config.toml
num_hidden_layers = 11
hidden_size = 192
num_attention_heads = 3
num_key_value_heads = 1
head_dim = 64
intermediate_size = 384
vocab_size = 6758
hidden_act = "tanh_gelu"
norm = "rmsnorm"
norm_place = "pre"
norm_eps = 1e-05
positions = "learned"
qk_norm = false
attn_scale = 0.125
bias = "none"
tie_word_embeddings = false
parallel_block = false
init = "normal"
init_std_qkv = 0.0226
init_std_o = 0.00481
init_std_up = 0.0226
init_std_down = 0.00481
init_out_by_depth = true
optimizer = "adamw"
learning_rate = 0.00173
lr_mult_up = 0.613
beta1 = 0.95
beta2 = 0.99
lr_head = 0.00633
max_grad_norm = 2.0
warmup_steps = 354
schedule = "wsd"
decay_fraction = 0.666
decay_shape = "linear"
final_lr_fraction = 0.1
batch_tokens = 16384
max_seq_len = 256
doc_mask = true
train_tokens = 215300000
max_steps = 13141
dataset = "wikipedia_en"
Each number is 500 + 50 x the weight over its row's rms, rounded and kept within 0 to 999. Layers, rows and columns count from 0. Numbers have three digits each. The size before them is the row's rms in percent of the matrix's.

# layer 5 MLP up, 384x192, rms 0.0692, rows 164-197, columns 0-95
070:546499575456448461490553548435515412432617471545473567500642489546540473485487486468472573609530517595487458574480525543446516477567493527535477583617535446526553482485479501385602475502478595464507520521476456473507598476570490441555521647497441473580510486494517500426426537545578455523
092:455556538363485566527513479540463517565509496566424560536429484535519538528559486549521518462470562466484527434508527415453418531492401473477512575588523433493424506461490570543445467437533492500559435460500541566490572524518562493536519495519477413553366490612505528371500479470446473619
087:503469532465439508423522528466468517421484474502501618607563579501545595465518512533506565574477667551496484551469518483515488570490402546488470592602578483529429472442546478402564459508500483517499480553490520525564534530446469482558504621450499452536380520491556460464423498455521479578
081:496500593553483542486546515463528504473523508520534526564549455549528534494485463488510466524515560580451372453447549518408504504489440486469499476515465547578548491394489485516459504593462537441396511459446510498461506424465525569475429493442574469443608481535523504444554386519510481505
108:383365578443510599512619513533509420598448567554503484478493415497546580541490496526458457436502533585520454483523489460492556492502439551545441416502596462516507527501487565487498513485433501590538483559469448547589490473538547476489568430546559459470637557533616508410505479417477507459
051:478437523572552518513478545468359485474504559520543486549470525530442466517435439477536435422421531474534575583527506537507520525492513494549592566462497470493524620469538442510476482523570578558461494523519549510498483475462463536563532506550490472452590505520444543583478516504571513530
125:599474517481502459515495560498478533511427446598523595515506401531577397547525535391472513471406443490528500574507537479493437522478500473527495564525458496434563493524502473382461565526553516446478484465491488512480399527519517515467493580608452489361596518513493449475398565537541476586
120:465398418521574598610510550564621556478500561448562530496566587510573482561466475451481413519470485452468528556520415503430572430468514527482424566507462547567439525432542531580518422324576470557552498500493549506520561494595608468449534495465515433457471494539512542515501428534500490496
100:434522582505503567528520526555530458472398513561466497610510579422497574465538495524500524534549443536494541460531460462487638509517508540520563455421542512544522503483554513565428499415562546527574517508487454420482530499358479451496536563457546439497513580445546465565528450477542378556
092:573397542608499505593548521488511421486521512503531577505552503491553465539497464499521508470495522564554504525549401523417503531599511563511512577558542470565557494619438594408529510480501518560513501544464466522458473621549561424557534571539523539526544469450506430363498519506540470487
081:440497515510447483439526548456499451538476461483452504553526478488479496467418470476391534514522431516477512532563502459492565440422403533487519493558517399503464538498471485532521512521518558429462540470463422432522565416452502487568517595355490414479533507499530421530477431508577451473
075:457491464498468489579528450432498416489522482566560521494648521540542444497508509454482605495476511521517461442572514482425434494447515483457489545469520509597520528437477499571496443534637493535445476481511485533590564436499524503527517528573545525576557488500436470486533493537523539483
110:478619472476530555501514565537484555463460466476447557479561521550570471515522570439434556651479436445516500502466504461418505416585479458530464534536480534505457504551509436499477599527441532437583452442415399382559556521457500453491475561564498584507467502426440479561416496492592465554
082:492489387499441501496551481529480470441565446503499564484547521508530543502566492508465606570497552529517430467516486478434464542412492538550422418558468504546415475453414491455502458477498544526485558536532495443504537522452547564548430553486543445462571540484383485489599601502576454520
113:494458470448538461341512498461415535449482555360583523445568592493516494561506469464455434558493526589519537487519557429414534519491445510545483449535539421574490539481552527471589530536527543536540574502504495444564549449534467435519492506501445586560485493377548478497438481569498562523
120:507449474473506579465548543537479579494478511500434561465502490521470527553503498433490438478514543520575497459554400522462476556446565500598511538524445436484520580475489530513521503473399487590544522439481552422499560502569531495545446522593448338437577419524472490539579515529489511479
110:404456470489488574392506447502537483544461580494532505532530634481521488587477540483563435543555532537560520530555449490496459492469638552439555542485525403506524513443546466483527399406486507503549532580520502464513570542467551494516599546474486463428474523405465483512514469468525469556
074:525510508429518587481463576596458519546510527507494612389573473518500523491481477537497512505562440473525467501567495502491414408490460498517424549555483479538464639476378497444537441500468549453427436436483485419512533489587493483496476533460531492523427516471443477448476477510529437511
113:555543498468505442401444558407567467559513568640513486531461527498509457546505470554471441526538468547600439534545508523474467527458465508417484470456544493541463492435550417488541624544483496481512485531481546524561415517592476623521407413575481556500521529666604455460404386450542429495
084:518501533559462547403495457467466482520428466424583489536526525597579466520495486474461578474440467461486492544530461526437430328471551528506479519511513541567516467523382412418503598522376509547401434536500446402566390480496429553465405546516515534458521503428463454453459488538461439560
099:478526485536580528462507535518553414455442498469473546503457521550682479502499486441429512526475417508515472465454498615456500520403496549528389502480618565607587495481471548479483522511438494535463526508464509533485554463474450508472365544436579451449621462524523488452546612463566494455
068:481445504418501527447529510480547456481497390495475565519545555446479409471508649486521556491492494595566374511504478485483496512556504489510462495488529473522524533500461456539478467456468317454479493525457544500542458483516562467382462446497420512543497494515530513446505460471529605544
117:536466499500539422572436466508555541483548427448480484479529543493416522512394497492477464469473462489519499479452441560483503567528509545519526555453446572522528471422474598481507476569538551439527558499535533492612584543459497426429480410550498489499583475464598398539576485555476549548
102:424502568609466484377587472508547493484655525507507480431456496485512489401474532443436521480476537493473406509439526549514486483520516530471475534495514566499455483554527476490494424482577460528461401477515620514460442497508503521474409427485508485487550455480538510426534487516480469528
118:529584474567456554471541509561503501443474450508428513450603456565575566497536473485524524496506423457542445557544447496445518496575593444462440593480553534485459509470517433468506501497507467487418515462469502480525403562544490527449447601519440484477472575500421500430476441515587435589
110:446532493497551512480578504457393543483391625424522495542478530434534585486495461465391530517523508534444457508528538513585567499468556532454532552453483424472462545458494490546485439454398529527567521519444554465508442480470465514480485515435487476547515535499480488462546527477597460504
083:477506441442519555559491545594450410429592500601553480481475468537597436540467504485479538467583617491489437451477470474347498467457477541514452514582536482463399476512467603460449408561553461619460509521495518537490466495487499560567452453466510582549483485466511541451506514538482522571
114:568528541459517532498539516514557462468582509582480499422566471558429517542505522463545501457427524465548465438485373524511448508518582528562554534562371458523522543433529527496441525542506504475405466447434492510460444472474508572546440552550437471471561493550558428415560495536498505516
119:537562630447503423484537474460499359594524475454472492502488417461441490529443474517501443487467440540512437501513485596490519469536480516435552598509413507632559552544426485530573484588494507490466528474433565434553554535465505522548489528381498574558512507462538444473430524451459514593
044:532481553547521512543490618524437575425479612512461489502514451570509456467473434466492464507500517508497541457566477600437484537495472485520532524490510517512540588457549494519519511537510476513514392468435521573477523481472474523534545501480519493473544488524355478573562496535523427434
075:594495481501491623430599606516531463500580487527508522418600603515612482520509422498385479552518511479581510457521493521585554536529501493393421526536497490588590539462519549468566573588577545501489511512488475553551478510535519510510522468489436506552538463572501450388533571474392495487
090:376408564526571490552553505427483377462453580529553476517575620470527510487528501508504510467435560520458471523526497598432637535526493518456484537544502557546479502449520477547541423542501557501544546574531542495542547459545533566501491505430439555514502549522465495474688511534549501465
107:495467476612591548514573512539496521400497541510537543421571529568506521513444494456560492417464434464475504465524502470440574451474512550494532645520474510545540479507427451542465501443548473518466512560477546559574583480511461524441574404584544504461529552522506527463458494554519556602
115:468461412556511575511449387532568567553536511518450485507501493500494556487507517545499448484480412424621522538514498499438495512459446516433426603440503500553529482424550484524447478462475518455556499583489503560633537509443482481503528488493540490557430520480473390400477414528539501462
# layer 5 MLP down (transposed), 384x192, rms 0.0853, rows 164-197, columns 0-95
065:464524457558575496472427421545505567549389520516525497452427509467440535532505524563510458409519581429498514428539536433517452539489491448485527399456462505479418494501520487630443469516478470559444476440483529567452399545483508559473521323443561527485481528532473465541491487442402496535
095:459546509565428524487429481496522565509404492445548459448602511479477463484396476456480519569522456541550462547511521476524608412434590564517493532387499433482567500524444449458493462545487488482461616543445517497488467508511462544515458481467500512501557506372521477632476496524596477474
082:550641552523495563545361441498456540522468508508531446414523473490451453522579492557526499456503390468511475385535533455519502409439632453492461537423384548467532580538408552516422515507478505498491531444506505538461519511537510566443458411563520532446503573563525516460479504513493474487
079:571457404491486464551494465530472466496528476524489492458498565486498493504548528515470528425495494489493564529528505467563485514510525459506466514511493434498506536600482583466563549448554467522602448460585528580527508657652521463528500446594415576567428520481552557562517516492483481534
099:471559458544437480427523461464585491530464487497442453460609476477537503557486501442566399529517480505474463520523518524408481526494531535590510625509469582455531471557500510462510542499483520509510464501501550574529516511399486542522371482470469550477479433432489535520506554495494501448
052:478520505541504573545524509474540448477429501490479445482472582403498455411455604523492512498476448557491521437524539539443607527519483494461414497407556521542552525425482475575519544480508378488504439464477418541491551525474515506431578454456450507546488455490553489445530441420421588468
124:470503589491422536502414525496494562488620492475488462488532450490473516492543499464464571540586453448526493399415422548559521395469554470459458477449464596540495515538399439561529450464431499571436527493484527505497519521492540490461506480450484430519476517504513544536561608415554492444
129:506521518508467432346520445393420425515503470518478405566479466490459506452500470559526524459537522550525491416483558497477506548515506532487612550511525533433542494516469524373460523621448480484384462462534412472428442431392448522564429490489423526527591482439491428471504594470493538520
099:535414376507465447394496556423486519483552493444521520462481437454489433531438506455549451457449591485443500457531578490465459525475511462467456582506418537480404457524489470524516486525432434514431492538513517607537509520607427486459462505560485548565484446518459517431474570495451512396
079:418534365563472514428536425555553559450488529444459395514493509527494510511510501497464565577521496473430518445547498517565573504400556481469434531431487484550492539472537533457561450419564510486335490481495442485612449553387474506451435381498495619468400488502493520523519491454492459562
064:586472470470497495594489475500436503539556496563515603503564616501574504464499524465534458616507614513500477429550500474537423553580635481506387473464510536599562407497521444424506533522506508519530470459509535549492506621496502455433532537657557569575410495478459427461496551472385510589
057:529503482513504460456465498509486644407480480490448516489398588522455550486451479492510434464419472519477513469482510404552525542603542415454573504561564442505552538448528492453523486444556431498604488583511485483428513572513462554473511479517537462496408458466529525555357509456491505534
110:541360508521520485468545497497564546492537528561513544487490487461462541530536494450503405409452487506451514569398487590568437535492444463503421457499572530470486397460533418460554389474656499478438504529555640567474442486530564569535446435439487582486543418535563561428498525487514515518
069:473433593505571498495455512423478498479515547434503449448412521483493472547464510546534388457410477493509584458534575497514494484639577448474525538464504535483580562516526524545488495537454493519470557529522504541426435399526430395512537441487456481513448502501576480489413479558506544538
124:493609535506510476461529449496493456578481508637528562492511479482529465421522513516464520462577394460445444435488417581496530536445461470426537569496370426448603470577531456485484556429472513530560522534494534558507477524397519472417547573473518462402409561487387554466470578456540481533
127:511532509524483502473500390363569468491453448594523502527461469489496474527640546490557496438548512490505445461502511463445562488463492556527535461399494506546485549512528478422411481557520541470515565507465509509439452501575521492529447499512555614538525504523504537485575411531518541499
115:544574510483443487494407566421517498446533420506461431469504405483537484449494484473492506397475473489450498413523513514549571503495505446473445560427473464403528485531472433421539519576494502424397474518384409575516498479498466474535434467583465538573447554499506577520553548541517516444
068:520462513442598522418516500460497518462515526513548596459450447550555539459438445548574491494494540522629494477565442499510507501545544478545508591460430472583576644471456522485491487517516512563474530499486561545520417548527504468582553470639454472533435587463476477540427564613488399583
110:563483476551522489611506437572539559517467453491451631529505506496521532464466530538576500534386517512508503382480495579541592490507488544493523500475453522535523481598496585516498517491479472551425552404473395537461584527427549421453553560477536414424478480328439481506517498562450496521
078:437526512471570513606541525503536549480600556524419509489498491447364548520546519540514482519503510514511518435428541476544567598500536487493485506444527402481511531503590488568552395485500490475546601525539573540492528463483622469522572501469444487598493567521476577556564541424476550436
118:562435442504438445508493464505461566533606488421495517530509511481393497577513502564576414483479569505484490546487455361496509487546479507505584537530419447420447491484547455517502524486523495442504435549535490443505431540563479496508572440584428532550360509474512436500392441508405491555
077:511538508579504465509494521540473465482496611530500481480461464563552606476508349482497430487466517402439616457514514546506513513473479531514519527562462503472501472516499527482531518568557658525511524511526519469472497481489439529605548551481540479443561475485462491514526527557514428430
125:502475541504444568490473461485497457444479475552508486521515561531536507421653466444529626480412503481522492547594581465522466486453461603523496506572562480427488408527518463476590544507494487537444481499484416462449432503473487513502533529406596533486460511542467600465441453522539444486
098:539396422477487487570484526424483569542498443472448578534511469486481521616537478482411441554495520542528553552513508504550434511608453495559551475530470464534559521491521560524592549508442504472593508530499395424480486493489512434475570527537463487500506483466547499518562524536463483477
122:422552557449471479472486401434492478589514510594540527518461528454514462522620511548361470433415530518415478505408577558509447531600494473534582506502472557503566551523453534579512489566549510483539440423533566476520521590509554519509484444516504546517547492419510489557570487513526485560
118:602542533546537487505400603504509472558668446469472518473571438506490482463548518472550407524497475509513495475527509489529433587525525584552544584546493456517437443474457482399493513557536542546529480640527466606552511542600539454473487537600442507518402503463487484524406461456460528513
079:579510546544546471430557555425571526519437540502448495521576597508408498504540490516491447485366483531532543528552519485608478487564578494490490450447483503498665524548458396580598489455404511510464482548498484450440484442399461417490513532480400411408489501559448435578538538531473506498
108:522499349523461506416403597440460421513456468497527502534507566457534487493418506519464503588512538499418517529536663524502458502518530463486431516441495466507404493584553463494504472442490506451532478566489464485487553522580442427482496473559498546553438508469505589508470441477531535461
133:412496559534510502493512427476508549512506479520483441537502544533568544491463552561357575521434567580531520458472425425555604373460516493519430486505623424445514513501534546487468573473512537485458509544574462402425502552595472493462555537533470423512487534503511478511516398451542468461
041:399520493482513586458539442479526477557451427563525481515550574445475457454445572421510526447498430559559440534480469492539526532545512504494484484480474528528485494509408504484487470525473474441446540509498505516553512515462553567459530496504461507549467484509572461414468453442452618549
074:407521517497498346554425408490480554475466493494488493508412495517409511466492551488607497468557457526398475494480525493417480480505559554560582497441463518530444560575524428496468450421485499487502466438460513431438470494445430477466435479545541509451432518407527549573543489525605504481
080:481575454502537487410426555536562466488496539470452450456358511544583511522466444463475528448437452500453497549454542384577459449395496428492503562401453572500538574473429546491432504467514482589409507532486532476416472544470453474460477456487561535462513560420540529514394444410450557554
107:499408534426464413474427502392437513504477484488452521579532499398533515511561514471554518559597583487532528464529541577541473499539516480435470395441508518533474486540561583455543529525407459530614566464498458427440454557498472366565425529529457454559493387517482507470465505489464433489
113:462570461393400413487579556500429454536475514524447464442549563456481476496539528477523524492546526474490464496483538545515502531557493532580492605533536454420580510566520464512653546555473487474467491487413362419467480536442566402508522533527531511471482538546549507606523521494542459481